Weights of a small GPT-style language model, trained from scratch on English Wikipedia.
Training: a variant of Adam for these matrices, 986M tokens, 7521 steps.
Each number is 128 + 32 x the weight over its row's rms, rounded and kept within 0 to 255. Layers, rows and columns count from 0. Numbers have three digits each. The size before them is the row's rms in percent of the matrix's.

# layer 3 MLP gate, 3072x768, rms 0.0351, rows 741-812, columns 256-319
102:123160131174171211127183151118103217160174160176127138128133098095101111169174101044116151100123130134122110137142118060140081120087210128234163146110143164171174084106182143131135149114154121
098:149115130130083105075088183108107123102151111132122160050151133137110116144149125062079151106120128132147160069087137195186106170131108149079077103153126109110076087090108169116144225119133065
100:133069097105102118119080136169162135187075117158124139168105146100141083191121098098098115175185152134155130137125101123084150135207141177208140149125145159111191145138093072108132072057109139
097:116112155171079169137140061157141140099119141118147127167138178123094123097139154123097162059110152123145102173108134130155150094180144129186191091113112076112134111151152133125135100138154150
099:127182138180115089112139082172116105129124153183139166130083153189097119068136045165173125078092090126151071126113118146119133181168139133187124148146094112124054131081104178159146171122140155
096:096114059170115103122125109099057112123082133114114131098144121129130128088170153112092084171109207164159160140171123174083147093154180158101141138058119131089112122116104110057129199089162133
095:149092088143138108167093167116153088080075118149143119184113107048110142093169154110112166059173169132133153086127110184187203195102147141141071126123144097092149138162133093168148154125125121
098:171088080086131096119115041176131165141100180103103168083174158145084137110120124045130181117072078135121118112095185092156135151161134088118096134125084150097100145160211110136085150050126097
106:186136101120053101128133062132100073129182195123162108155166163080107144132126060115118093135111177176132084113169200185101180165179142085135123115106123109096064154153139105155165136078144141
101:101094171195160130102114126096148139099106076150136119143062129146130133151218120113177133085133129096147181152135201162105178142144149137183125152116134158144162155089107101129156192083143108
096:155147127082117167115109145098032145093147128144119130083136103145145122201105096076132145130150120117177127144094151123142161148121105141130109120155105133186147109149101155075196152162097068
108:175123152130183123155113161119074130150057191168154152156119134173083094164148116159137149183164095175113129143107195083138123103126146127124152129109103107087170158145147135140154193139154142
094:141129071113150147131086092109121106138144137131113175077106157057091105140157102077069102149145143099151159121079078170104102088163190153135098159111107123137082089146117184118138199111165055
099:132064155084138147141096092106098145107138161105101107110130149171100157109179150137050153104168102101155108175097183106105128168154129082146199101133101167123101204111125148112098165113114129
099:108155093101146137129093132107173102151109133156143133125128118085127134136150119121150152098125134075131133108094128125142181177170080133137083091118159120172080103121098131118095135123103120
101:173123135114102182081120129181185142111116176123127078142181089124116058138102149093101145092112173181136162122119130127127191140139141151098177107100094142088084115170098116159142119135150119
099:139105141157183112134119173129122128145148139071080165072093110164068114157126128128080179169123128120124114132117172120128124121141129116103093164125082132118089099110128156075157148105122129
094:131157085097114162163083096187098087088179114124089148138118086118198120137136058154114141173140121087185186072109158137129079076090131118097089140150188086086143120154163114105131115075154128
101:114174095157138159150109196154147092140124121126118114119094183113171102135181128128130153152145134133161123220116130071115182140157161139101117144077069086113146177128122095113126130187079167
099:162086139164112157151153146111163156152117173142209148112140090161159079147122139159096212168131106129115163109057167111140147119061172176116095122126080137112094151147114116095120145136158129
100:191147119111153134068154147119064155062078100132159144155126114127134131107185106191123102174127180113123151111177143131145176117101112150133102094083156139069116152124083135145128135088157155
102:127103161160107092116110097110153143121142083137155118144147176189136115123154115158111127148132085140119139185170127123165120119119151104080153143087122202174159117068118112118149157126111135
103:234149138138100130099066092149179140184096203127102112104122085048129077171098101176127127154092087058111159125092192161132111115139162137147135143137142149184114127126157128138131100217122161
104:103047145097140060169166123145146094150108120171168123179066170144124097160121103089085114128111130161123141160128141123144161145148160109132133142109138162080134047153140154102129134151091106
098:159063065159142075148163113187106100140074109165109193174136130068073134152114157112141085110120109118090110148081139131103120127167094133131135191136120166139145113099113117145114146087128115
101:160114061048115139110072168115164143113128102103201149091173112118121137101104115112080140106112177138106040135100115173144149116147147104110094139110156119102163175147115165123097109086108140
098:138149139201087058159067073148190143163147104119165154146057163126173153110119102125120169119139137109146099093100082160105173101121143165147122082161139144125073177191135096143144126176183141
093:115164159115197168123169140128124177149130128176144092132139078139110164175178104092130147130124109125131096154118123113105153129117105155154125155127143104151140131168101114111146112128157121
100:110131217121173113155147101147134113111090146106096124117141142146074129163163083116137108139122124146120125074160191157071173119099143075083112171104072124112104113141166163120054077176095114
106:105146125109143111180147157104144165174131132070090134126158196127101127117102154168113096091174141147134125130135111150176188197145139121170168068143177120107112231140067147108138097158157149
106:147074097093148171191133168156127192127100107107143103098134138126142127176156119153107110137186113182144088088139167145144165114133164145139129125111152089120127099120130132076178100126075124
099:113073061148105142123122070117108145157191152096171138118082143158127133151072125111088118109204145127083141099149118160080103134119202094123074146119149130150128102216145129147111136138199128
099:197122210122097152114093141152134186144122180099163090103200178161174118086115140123094185099158102197173139103057135100150211169134146051119154173073122140106137160126153144195086128152127172
102:175132135097129159126066061154102108126179147154093118097152151143142099164085122078114101139138124144115164095125156144157173122113138172161112124149092128143136147124098159065169155054139132
103:108150136166139116089148129151100132154122167104111129179169198152155165173125135102167148105080056155142128148124168121190085097112157131161162160161066135168101169065122144132094119098169097
103:197109182129084098176116152114112185132114111107118085123131163144126086165078098197103099083121109100112151099111165152133181212091102076116126166103120142119128138108091111131101159116129114
092:150174152129142120168157161145142120060128164127134101159132155121114121161068151148129123168140035129131058090132143113168132148134155115178106129118130128155082158159193153097092174168147127
100:155124143108116108155108120120097116125168188126091125065064138103091094084127182169095163142212193177174210113148121204136149186098129113091127120122150125152154118135091128055175132187142103
101:119160107096125131187126175095168141079147166150151071050077198162078114123156121143148134083188166113155119110169067096144113125143166147127186104110106138205170163106018094081175093132104094
097:151173095149142109066112080099106150109131105125155132109113112175144088135117128104121139086121164115156131132128110174096138163020144145086167157156151122121174081159101134117163121146117106
099:144141107142146169146150118060120179142147155143162112119106145133093112124133085143205109112082117133135120132093097159132167148135135196142105140163085125119115161131124127135167148132079084
096:111109128104108131140075131153101147074073109160123136127134122174184111174092122160185096145117160110177094142104081141116154169066161198095146090105122123084204121095101144125131107107133055
102:103100171152138116145063122116137175163138109147174091150135207131158126167089100169163153170114184147152140141086101180131122140164105153109105167107125171151162130134087074155182123097098126
096:217184110111105164170099167134116164082164167132093100138103148165108094130142176152117134083123091098112151119102116134067122191086178160160066116144158161094126075083096157146092157115107119
096:107148146122109107100137103102113105104149140123065145139145117119143161134165128131121099151101150182075210073148147099183074140083143130062163218151084150116126154204070091077135068127132116
104:138131150181178128153090183156110166191065111116120145110076191153160088204128121073134111201133106136153136099114159140136108154175129180171112146156142127170114140068138112157090159125156124
088:123101200140142138121142102110151157144093164106157090113154124187213171120068133120186207138095172040167104080126164105061112134145100118170131134122198085118114170120115140168119119173152141
099:119143088137078124138091100160085115098191107117114143130145089110085123129164165183176133172175126194131114134120115104205142147113148140095083166178075169084102150110085104078117190150110087
094:116089099161120169128066105104132173140120127125140122107067134141115152213137138150145121115133172185140122120082123125196242056057126147123084161138124152127096095093119148104144121116120085
099:175150128180141143080144152100090129159128143116134145130150136178120156110121105076144161122116120124085080111122144124147120115192098141079107083117161138126179146172113142128166142175161144
102:151125120124170105109140130135116152170110149172168112124151130167117115165091158082162138158167117119096103151134163165221119177124142203111204105088150216159065110102123128135103122138118151
101:108144137120080103145119109090142077121143142107076104117048167145091084095141155078067107123153119147167135063116160111163172131101153163117149168124147155164145164107147148081105163079192129
095:104138127159078127202115159122091132159121144137071176103058107151113140148137114107125137166089139083112139197131109113147112120151120125117123113121113161140128105148098135096171159137112116
098:106113173130175160103101103075112120100085080115086114147075152098165129133175081133123164143145157102127150158100104153157141111124145107175119192099051153133159135102139077125119129118160082
100:159090118147106203130170106150198124163093172108091095146103139109163076123155158082098117134133142126149192118122162141106162146130142095116152162075103074162083139158074170084078111118151169
099:125114197094115122117125169142169090133116180123183125135134166076143126100180166063108121149162158109161153164109171175157185065115123130117117155084162179178106209101161124142152158084146160
108:099141138185213102186110141158151155137140154158139116178114184148155161185132118167130176152136174154115160167117138136131125130101118185134164080171085120155170166086193158128095134144124182
096:104119107088118191123099116121111075102140167129088137149136132087108107106150084160066087152102098111159106084056157069148158146144204122100137091115085101068127090146173146114152147102155114
100:077144119119216119152189157149152110110150101123118127136079142090159130093157125115066108103177120183120145097095122119162168120125127194116151129070137145138209132080161127067187175121203080
102:140139099146120137102167076183104034097103138118112173091127157172114076137121125128091101157132094151152114128098129137165141149160149134142104126169141122160110131146110116093126131081142159
099:137131085121117154089067123063157071131139119159106095116092209127158141071145083103127161103129097177119148076068120079141174199157115159121106134153096135129152114162112137121105152147107121
099:193100112144071132096163074128144129135107187153122117145139132117070159122098198110097123130167093137076136147086143183132133076118198164187167171121168150178158145128107115104164124094151091
098:159121123048109090116094119119123119082135151154140130123131113054097158104169116110128141179150109108141114149178128121152121101178125115114070129092149084134124137149140138144108136130128144
089:163157158135104119118087126101106098075123079124128119122071126075141138095160086127084127101143136110144132135108122093174117105145123187135049122156149209155129201140153171090070166103122109
103:090121164161140143166162152204128101122156159111124159072087140090157103152122080101113182139140121155140083165117114200153088157139161115173139142063085141160144166146117099126116148090144122
101:152119150099131130074106153128100187145165141104094129137133095079170139134132174126077164081120086142138105154130138106168136134139150128130104059115112145119122055150144155183103198058192061
103:095135173143183121144142144111124197097117123121140130130114110174096164177131084107126139157103172123130157100081108216143109211154116169146114140126149170191131163102090157117162185119123120
102:170105097113115140090073084122138133123110152172141151170071166069103113099184144123019085164088127145153121163114173123132212098135117088157107120180066147086066173109147104096049108080106106
099:179108066140130110054102114189147110113141058131149162123163130133126136133079106106121175126126113084114092145055145168180135084101168120134126151123164156159061184119122115093093124131171172
105:155190090122093216118099143109172176182146156119173088097154110150162134118121117137154127089153165138117166110082141135183164158187101190124080126183080123086144128164132152162145113149159143
103:234155120101144159121121050076065163093138131175160154108171084126112141132118159098145169089170136131124165149159179152127160139076211171133148109182101128067138144118121109087091195106114110
103:141105134102141137083101067089149116120086225093125084115083154164169149110127131118149126187141164105134136145150169175078102155113086145116210111081098178138145090187112160141068176109121108
# layer 3 MLP up, 3072x768, rms 0.0351, rows 741-811, columns 256-319
102:098126125143106103140183122072164173078120094113151125107228148150062131113168177093085123122126176151194117087121125109104105081197099130091139124103156135088138128119163182110122141115075134
100:175110158159125065071124190155125136075130116118117197128133109188128136142128093100095124137121111148127102088162136126131132136063107122122118174112134096160140101059086156122111139172157119
103:135157101131068103109140104113131182230167125128157146130157093110120108097142161102098100146097097152164173125144129160165152110059124116135088137092137147091141084089147160184129132144081156
096:115164084106159106170072073105149182112128173105101133135174144113147139067144145089130107186090111104150099198107123111155117134073130088079102109097153107063200136109117062105117216099138107
102:063149129146130170129162114133096119141122135174130088170133149144149139093073100059122144074127094151071074154121149095134167089106140129177096124117107116115130139255173116157070136147133148
096:189119185149178082106140189166210149147160180131129082152126045130150061189102079166143142102139087083097099081072202105110113136130141117110123069215143160132144153116195161177058092152127118
095:144147141131078134113157057142121155166167145146102137140132148166123149124111155134117147147181169125136091106121097148135136108087109155091084124128139149117084112127114080117121142074101147
094:184121159112167180151141133123107106124077179143168120133032098102150157138105094159172170146155180119160159171116110144124135128079142146104070111151166166175108174192112148143164134212089159
108:196140190142141097150080127075111140168147135124050095124107125140157145163113133091177159121141101149171167152098126098211153048114174139108123194143104133134138100085128148181100115149158146
098:082161162201146121127100110139059148101133048227124122153110147131086104107099097162103157097106142053166120119112123112126077124094136119105127123108163140147104085101077095125143131102122118
097:108052123160118107132107138168105160087125099147096181127139094113112192128160146157155151093122114205143051132156087133204180085124146158127105144100066140100118059155090133163156087093192157
105:148155175167130123149035126075102057136141112136152211148133135108110168126170141112117120075177097169155129181137151095128129162136142087130127128108072099081136101133158123144064178120177123
096:093135093092176066100112153145151108115119124094128119113086140125201145121108195155113114089088146085119114165147107136121066126171170135142196141084146121163146081148115136155115193103104127
101:070121188113158125124155128090094128131100139183128149129074129100090112081091128141144097129213066170170131149140115119092185111109141119163161133123061156105176167106125126116176132121106160
094:107116140097075153090132088101141107134107109091124081155157087096144075094146124112152112164134169173134117149139135150107110154136142100097140113126136110123165105159175083100065174165123136
104:138101107132150139066152137193144136075143097160062141122165106111164107148091207108103136115145083164124089169153145150156070133094118115128145103081169170080094065053114145184127128082093193
098:059147043143147131117118138107135124097115121098119191099070171075134146072102124102112131155121131103125098109101075164130173116125115138086108157079132094101158073149081142131179151104106136
096:159169097134072075099148143144130136130161096155148119163110126176150151125158084109098077080115179113180102131151186073110157127172084178143150055076183106126152106121140133152113096144115146
099:160101097129109199117111147114117111134097137084135143092132119132160190118105123169114071145144101121207140200079159114142119157115120153062148145108139082105093133167179114099197175101119105
098:101098126121155131055088132182161094125090087121087131095184227110138140122151166133106152087125118125103145130183150117138150181174067077122193142126132093092118222094176147208023131120105149
100:100180098154135180124199170173173081119139181130099151135161113099148156112101188138100149115145138111125102052131097128111117054146108109154131145133186134174164102134145092115120121192107138
102:153139109120123075108072120063180061127135049122108080116108144117174110180153152136137154096131181174145115128107158207171115116108125118090110121105193091088167106150108086148094166139121115
103:160116104072088112126170099101081127120189124146136137148174078060157136093086109137118166120150124165117108126128137142131138141039102175100127152169095084067130068127090108151146209144127114
100:117178156150142156098117109143100098128116143058097133121139150129149110085152122132167105193107153107114167122149099150089099091143156088129132127118142144122143154163115168077127125074132121
095:132085057114092085128202141170121142142123150194142101157135118116114155123174174172122111171088188092145121087170179107063100094168177103095178144125115119117075133096105105164119077160143179
102:155125064051094091110144163100179118123189098106202151122194136136164103152118128150132155093091168153163085110151134184217105155106147091062180157179146133117095099168103174098150100157140103
100:063126126124149159144180140099132115134132137107193159136079114149155113145165086132157080099154136113134092101103156120182175126105108182182094088114157179152135100185106159143182117104147071
096:132106116129115109102109134084120130089146134135140135116144100126204107071128113112157137109161090148113147141172121091128098171156083182166141143147109150145185195068098205130165131090127098
099:138058142149133133091125119127072114118105118111131134135148138088112136151149147145085115148070079119127138148145114142131058159153171163154146093154094180140199092080123103132215172030139110
102:133142144178114088161105115222146100078131139138114123093152119086158114157106103140089110118152052102126119164131116143161124157155141139168181129149099071136109114136131087126095174106111172
099:160131122082125108098151118181120134088142072158175104140157135127124112130120159129148136067154127151183126188092111122152112079155147128101138220117175146067095118139103126115120168145113109
097:120167123117073152132183139106092087133067167082088134125175174121104142141132118141122113163093109185112106085068097091117110130142127114074125142144151120125128232129182151102145085200112169
100:098143130124151142102157134171096092155126158117124107141041126166087086175164059147106125122149091114127102160082156088118093146082100173160135174135112079149120121204142133129144066160134154
103:057183143078170064150065177116096141106135125081150076061136209157172102111155137125153118166124121102112125158127118092157162141168155149113189113134134087124128146128117151093075058161116104
102:147167185189086109107092176149196187137132105152104132187142166167120112106139142120105136103098139132101148168102141151176165184139103126039091129138104102115132111104157056092111122156153108
107:141089138110102150124142181213202109095113121123194077105129111144168024133097189085144127168094133156100156144175147111109106121068122090081160149128106234115124169142180153128111154067122103
093:117101155123099127124122164145162114163146144153164110154123136111141190078163136102117141093163117116112156139141203101150133083168113132116081123084039230085086141160088130162173132071146126
098:081126139118200108139150141142142146122143116078065099132132110084114086118110074120133170130137111167139140145162176130113125115128112082113142183205177172113099154118082134124095081179146139
105:082115123125140109151114146109104102186142132113141114100171144122085174147120129165117137128121136100140113165131133112163067128165190080061108147112128137147107169104053121131078148099068129
101:128137167123151128164148069108145154129179097125148146069144138129108109092145085124057129085175122134106149112144170067158117137108129098113141095166161177209073095127112154182185049097137122
102:161112114123151102095122185123144141118140073095098120107072158123114136131162088158110077127140098123138134127156089104118134102179175101120146181120144114078114178126138185120136120087152116
096:135102203183113106124143128135134091109118182097125151090108164123103168113120144144162100102154111118158133140119128138156120130119081156096128128079122157133105089052163148175167068119132170
099:155165159127124164091120137077127143113120137151094151118137100133115119126233171070088134084123101166149111067179159061172140151098080101133104124132104106099115116091181149101113164107170097
101:119090119157080126133120084161134122135137187131111090169110146085089163173167153142166182180095181087140093145163115100132109102176147195157138125140123138099148084153134115175120183150141159
094:111093089122147089132122192090170149112138093185149157132122127139153129115124112122128167130099101140079144159093125136138160130150177130138131125123105085055161129082109094144096108151133121
104:138155095125116170154118043106115106135129107129135106152184133058133045146157106082118085076121145104146125169113128148111126128167111168095157146166145096136171084105173097131152147173128143
093:116175121145152146138110097111152118118113128160106123068087145151095121165177138162143162112121156091084102114144067106154139079116114104107131084091132153067154139083116129087119177101104128
102:159127161084117113103108058144076123140118147066129133109129129063116081128116073131165154145121134102100127125160128168130077158127156126098107142117088123188141119181156119136073131140145114
091:095080117133122205080143161157182181085105079120159146078128116149109166134117123136218111088120128118144138125139053151155138102113120154134057108096138080147140103167101105137175078190071088
097:144143112139145121128126141166145056111116137152116129159138089159080156080096151069150133104093101220169111115134074152083119086115084141128182147182134134127117119185116097134186148186096205
101:130157158140192136107079127132094179121153140145051177123150096106156139124123166150045165148136044147054111086167122100121123118127125147092079161130125144138084094130095129150084174138125139
100:150089115047154124119117094131028109152130129178187202149169103153169115176126120140143133184142174123053139171118137101074151103203109152124164123156127096110129149095154211114147111143128151
096:148162197179134121115088177179076111150170154105156085117175083126141153094125120116206203145174140083137153142088130135172100162133151160082099121078094152190178115198128095077151162159138105
100:098119151134084053080111168112115131152173096139145137148088153088148176116169114145118113121127110128168163117149198139123078105149131142126117097181098099219135110121132151090114121093111140
102:115128144160079112100149070133126089081155149158116120183150148162094164118063098142141098141168118143184131147112082156102117114054064227153123074138144111111166083122151154172077142127126076
096:178139114089157151071094153080107158119100133138116117114197155088137137128115089164192058080105073096146167152135161160153113137151088088120137064138120117067096114106098158178138125078143179
105:076102122112144123059097114161151126188103123080163154139100145086142092177125117062148138135111120120100145095099103155106160108125111096159118114101121109119149181140062060139119117097165113
099:190150132103127114079130127115117187108141066123184110111132066115118130099103133086146171127135130134210144131170067134153132102108166132202095127126173080182079161161138123129172125123141095
101:077156160141168116139172171171147121117128063133191175161126169158086119123123163092123151198084147124136124137135105114116151097189104109077120109128124140104149151101101003126124117084181138
101:137104116059144133140163104147149146142098147129138139140159157101173076168142161126169148113105118169181098128155142086128093126118077094087194150173120177052101166093117170078130144123112142
098:137128149127105102126145136134101148082125135157107102085136082136184105074148087122198110119069151128146170097110041150088112098152180110099091122138119108142128106086118114145083145070128144
099:135113116109191141159194109099143094188136127102138086086094160118156136151147131085102142123110161185133135157146248100131141105169081078183113169071145080128032189142127187132111155163161113
093:101151080099160105117192177085115138171130101128165119128119125094098101125083118118131148118131139089079114074071135117174129156158142119132156147124105161110145183110050118103192141187124125
090:150099117126065176175135108104127129050163116109173146076145158116121196116137149150125109139082078164102151122088138114153128139105133097119099147181136138136166158145117102123149121130143154
104:128127137136111173173127065073104133175136108162121094103134154176146116153163159159169098120185115125129131090141096091101184138129082115141132088115111124124194123139169100083136127100040144
101:116120104105148122138134110077093091118133150139112128133202142079156143113146103135096144059149097096105156143151097118085089178122117111072195107063179161175107118100148098145077141151144099
104:134108145107104129119141149084187132160131093125154145124104091076125120046105104115142116094103153065093081045136132160130116134137129117151080095083156093121067112129042182130129104117182085
105:168096119106116146168186127096104130152129157143139180106176117091122139143176146108085158054116161143074059125123142170138128182089130124096134142095159195157138141161131131129124146138106173
099:136165105102152115132192131151169129144193163119084127124160103040079102119122130090153119158054139202109101125202088099091113104107129121122089168062114136090152108146104070122140177134122115
103:138109085135086081118163118123152132121131133146185121157093164090121159163144123155145157104111144150128153125117102168072121115158158106057124127117150170123159168159130067075112132151121204
105:083139070080100113170140139189164126193177105139176105119127088125182144179137154165129220087141190114084159134150081109118150134128155129138128119140107144130182158106100124204133122060160087
# layer 3 MLP down (transposed), 3072x768, rms 0.0351, rows 741-811, columns 256-319
101:168105127110112145138158138137089132158149152125174106129144114108138089124119132091119169150082128086126066094093058126171158117098094130127158122081114191191071125118178172160165142125131055
101:117142163158107127131122115132112135084135162109060151169143135121108111104090110105170172162140100159131150144193098080086112090110151119174144189152166163169164118124106100102130143165140140
100:151143070129090140090075124157137177215139103124121122149157113135150093184175069112097109158129177171154158125141116121149103110160134143149150086128159180106149156137133179094220111152130141
098:113058138148148185143078137177152144065157112124105190120115125137173117118116081134135062090144126096132120138195063136083184179163152100133102119129104133107163161115088102104097126119142163
103:112084111091186143151062133135092154136096140111171121099158095126168140176044144130101084122094093093109146151122110160055114145100189167150086124183099178129152108151081182119104110147126089
090:167115152115088151115137162121091148141129095163172127136092115159078098095134111126113106129047123087066171170122167150165085084106189162130132097128059120122109075147125166086107113092131125
098:166118109138113165107125092116148089150163148187143149150148143138091105107107092117158107096180137174149089120145138084166192076116093117113106153125188064124118072099096091123112082112125147
094:139094096090186125094152157098103104115135133103109155162101143186126133110099132136136185143157169092119186100139105090161136145129116143099091138157102130124114151118079106166121143091178142
101:073113145155182123164126131097133101187116129136100154128122124107121058122192090111154115117187123142133135142151189123112177097099145117123148172154107124110120070119142118140131112110166150
101:115123102194141126132104140054116162122064174144167143082115148165120190104133103188163190090149113102163176175054124099149125140188149156169130135110160110093165086130183146137146067089058157
096:114121076168109131171105073176182123127107126082095186158168105125096179161157117134156146153102088164110121158133149121116193139177073148052151070118148175102148143188146119142170137084163175
101:114152204113172135187069162124168106061118054133157083120140111154135097093073146131179047099145118134132180165087129079180157147115123145099092129099138104081158114125105173147101094130113153
098:128123109098104069122122172177129081143102098106068070164142096200133195185138134165125118165073136099091123107141157071138041185121069116142152144130203105149202132071057132101129144109108148
102:174097099155153136096129129193128169130124066136110139044067075120165092117087089116155137118089102101186083116119113132102084096082117108136158145146074116146105069123093114081093121079135144
097:126091167158118127150128129178101119141100158108203137067106130127151068114116106152100128076129093116135111124181143189154133128096132108138075107110097125128122097174125132083139199117092157
104:098073174075162176126147127166106059080142081106100169128180065093142148146131186166115121171144102214121168131143143121119159104153095144131139079092132153120052093082197122146158132113145202
099:121104142166123140108110078115100091080074143130120174113131129091129155112118141124182132157156188178208185092138145129060144128176096117153083078144107161178123184101117140116170102073186096
098:113102191076117179178178113171101120143145152130127175123130111085121110113181118167171114105128068117073121125106111133150156100089134083149131131125087174144124150121199120084133151122173168
096:110135179130132158104176112156112092112161159114122122140200154132140160136084131133134122164175111089195116139077138153153096116113124095129106077176138218116113173110075143123142187114159152
099:154023104156161151112103113125161120128135130117113129103143168091152118091142151126049103153152109187176093087177156153086178126203108084106103092118087179170176180094106124181128112129129093
098:115157074141113141131198177156139100102151162167179139086082113074144111151099146143098169090170051120163126165108120102152081099088132081220146106172102189139141138115118152132085091146134132
103:110094149134076149175114129131105193153141133128100125144150100109135118111107067148164179118122095126118103187089160140135099123148169089118162096128127209126191120136117148109145093085158084
103:154145147106113102127109078121143080193131103154115134115108081133141086091092147165146124118142123163147175111132117108162105196087140085166133115151130197088084079134195129132154167199101045
100:083163126177133111159152104198138091113057141039057177169122150065087078146076167132087131167151175104103077112157090168128113129149112160126190072107107117101144140152125165158130157144089148
097:137079074089070128160135163110100149102188144124181123179181074118150134126174101100144126173177109134107178104064103124084163156155128136141111101101100143123132124168138095161088074152131143
103:060127160184079126107205129137152126155124120130133101154122123130162128176156107033182116138125122108170140168179131133081158104138087042107138111135083175164109121149168198141115147105173164
100:149167148132118192146153135071160171130144122160121094129117145163124154165070101183117151145099096113132131106113110121119124120160092148054104113131143160113130143156167094183127109184140089
098:204050179120070132165153103043153056153092105120090130148133176124130143102074171128134118145155138172101168160185163083117126151183164120133145085165159131080121109175103124125077174135147136
100:131156132167106130119136087139126105114100111103139105118104158089065100130206043137139067163136163186127206137178186174038185099120128046117179172168116139098027151140129101122105124196127107
103:159132162167127148134111125130106129148111158177121132102149136075108148128178121194097137101109151038155128143115128120065178060089134202171116150156100134130152184180082113163140113098112145
102:136145156168092068136201113150097075125182100130146116076135136133132093163117170095113101129183062091104157128175108144155120107114096122123124149160138140090112105152167204135119135171160122
100:155129136177088088144112132138142086075102156098131161132095143086146143106117121133166205118084123148144066132089174113135106111154078100137190114119097116180123129161061171134137130117120149
101:125154109186157131101074140131107104064122175127077196109130105142139109150093103121070108159143121177101123116141054119175105156130152128113105103136075127079081152125169157134135063151119183
103:060104124119148144072136097201125170111088100150195099194152159164125127095104169136137097096061154065127119127077091126128090104117148141146143098085153083096141156117094150121109127166107156
100:134127150088100095091135094144151098173133110129162145152174157130193092080119146111129087135079166126131130148109121179104141132172133142120087152131093147151163124116142153135102113151134099
106:129141147141090177194138174112169093065130129133129075061082159101134083110067161100145125118087121164128107137140058173137096187179049117101114088084097113148116154121112110142140133103110106
095:172200144115164107158115096078120172126140131143201137084142133109096149117126072109142181119130162065104072154133142153185136099192146153134086171124135146102123092138171151134133168171114107
097:136138135139154156181118087135116221141121158146091132153130155129132088124153094111115130138191158173062073090113151111138152116145100143114121148156159106146125155131109064115110172147096133
105:121086124122107092162103115118089064113141204087112124083119129085114110115129138166156134099156123099157100202139101105118124128101153086125093118148166113194020086169130090157116151138117115
101:089173154092119140131159119166147091133103136123127147074191085128146089149107090144067146231122146137079158120034136158171097104117112122135187071091121119131148111186109180153138170135172098
102:110130187144111146120117172124139171134152115143126095134130100119114148172194132114163147109085090088148085132117109117200156177148155135160085159156080077098143098162107138127163096101132147
097:111089108090127102132166153108151125144102176120158165136158134176147130105114111145104109099156125146131089143137143127097181077098108108088142108142176156202152100131158112142100107081127120
098:139167061108162170132070167102077178116112134116160169080115087128094091138140126128162137084094191130151171099155136122091167187115154133171147115138107086140122081154106120156183124095188097
101:093155178164091054162083149149087195109111140184138099190160156085150101118149178171174121141125164162159108151182081119159086142091131088116130099163191142088178076122137077135122185140138119
096:170112103135104158139107083181214124157167166122148129102155168152138146101121137174146020091178143153164125089171155098080189135100080113109107046121194108164119195111109138130072168126136102
104:151068127153084169059130099174130113137117097122114147101141129131123104081126034113105097097174122141094149177096062155094142092076148146177097136177084031129084137094131137072149109150100154
093:113055176171148149173136122147153104131131169124179124145177116144127133132104160095167152173116107078117130162149152107091096090100119170117133158109113105170147134147152136177135099081138149
103:164122133094033059132125102151067197119172078100175121195154077066141135103165116094174143130105118134067110123072096125138162142085210091074071161128152074120134088150153132125162169134063135
096:192112108121170115062154142125204090085134126132126113106103112140089130165186171105183105130093110103103102185129079132113159067134093149155120130149093041138139137155068101146165066130154091
100:080155141117128179127134142086129141156124103141147141172115124121115124094150160137216130161137082174135127086089094095167098120119113100066157098162163140176106107126159120093109190179098144
102:094123164126133150106100167151142116131128094110094173130118102103079083166078099090135133125188175124151095118164132122151135132193128174092121179153169127149113122079120103117052153163169151
099:134100096067154126093144121174074054137117142190113156111121187137128141114179108102095088155138130192139106099140160080081109078158085117125153140142096060161141113109088152147096140081151131
096:157189118095123130102111161104131135092098195167172069045106071122107103125106145169077158096129127135114171113132116158109176121094137110069139143120153144155089116140167114167103118116109058
099:124141108111117134122110151048119129143131153149109184132158110098129146125117172156104149153167175159110093127157122134100113134154153129074120161154159152179116110184127115085186144121137158
101:140095193140101165126123068156147149107130166179087126132147171109052143111092108085100129093150103139153097153143111123132133137078143183120124075109148118113149105098164163097161122127100142
099:112208150120147167099174159104118162087151100104208112155166152199113127146095147177117109155117206154102138132154123100119155145117084124154084142107057163100082131160148135093134116118208072
104:069169147109125115101126143209111141162130108141058135182108117119148106099120123087152142146110109103109100099035147075143074114151182021131102133155090098127134154118081169120165158110137074
098:141152150134086158124110099139141118065069141164133146150144099103129186122088090143111163101107097151100124100147090138157083126166132120104124073058161134073143097136131120104186174109192071
102:143104175118092114184081201185118164096077176135141179098124116176167140124112132151126141102099083063085120121098160170100083178166136156136102089133136122116108146139116176117110130114088172
102:179074123141181148166198130162125113119137084100097092123140088166131159109129147155066180137140171101166115064136150117150169127126081119099164086098092160121113075123179144107101148085102124
099:176121086135053145085144152127082099177174100115115164160161128157145083165175092176176109113114116123135172140103129110136104079139117124065086090179143177130152147135080109163085161113175127
098:088125155137156193101078141133153088112128106091127105094108118111124118100076114128135090164076116116152099145143090084120069206143101106172134102141143109117160121132151144126063117118109161
097:134138110141170120132203150111122153147088109090169193157141130125151151135168099157081135121111136162138157088115170090133162108052197132152128142126053120111134166119091137074164161141123092
096:143134112124097092153156127123094150128098120089151135037142163145124135136103105158151127112107118110093108137132128105133113160123135106186100137132118126081143134113150147109050147152110122
105:125126126152108160135146114166095129127162128108127114119096133058170179104127107140076132122174069124161129108169060140086173122170115139149172144151101167186140151102089114082087121070124141
103:108110141099113103167099151160107151156156105094122082180092097088112127126148148157112151116216063093110116171161083132143130107150149156108119134134182133127085086147118128108137161091135092
104:146121055130137132085124169150143161156118120114044132104172052179044128125149136157102150131151157119162115090099095101055126131134172120145089078170126132113115199080090162156167086128147164
104:098143155112108145106134148110140144113139070154127115141134141078130128091125133097140100118166169176132143109144141154124128136160101058183134100124144171166088163116085116113081158115130176
102:141161098146107176157164113131103127163169097156094139107135167164135113138071159121133140139145139180184129190154147118066125124156128132116120088149039136130094147113148145126191155121138105
102:117134155161170111172129117105110081114182057168068073165121129167106150144148156131053126164163175077097108123127109123153172125134188135139146151081111153118120171125105086145038164133158106
103:132129083109150110152121181195158131151146150113113103130145110148104064133118127101127169111090082064136170138105137116147107111167133083174138172161142164142106137118126133177134157125149133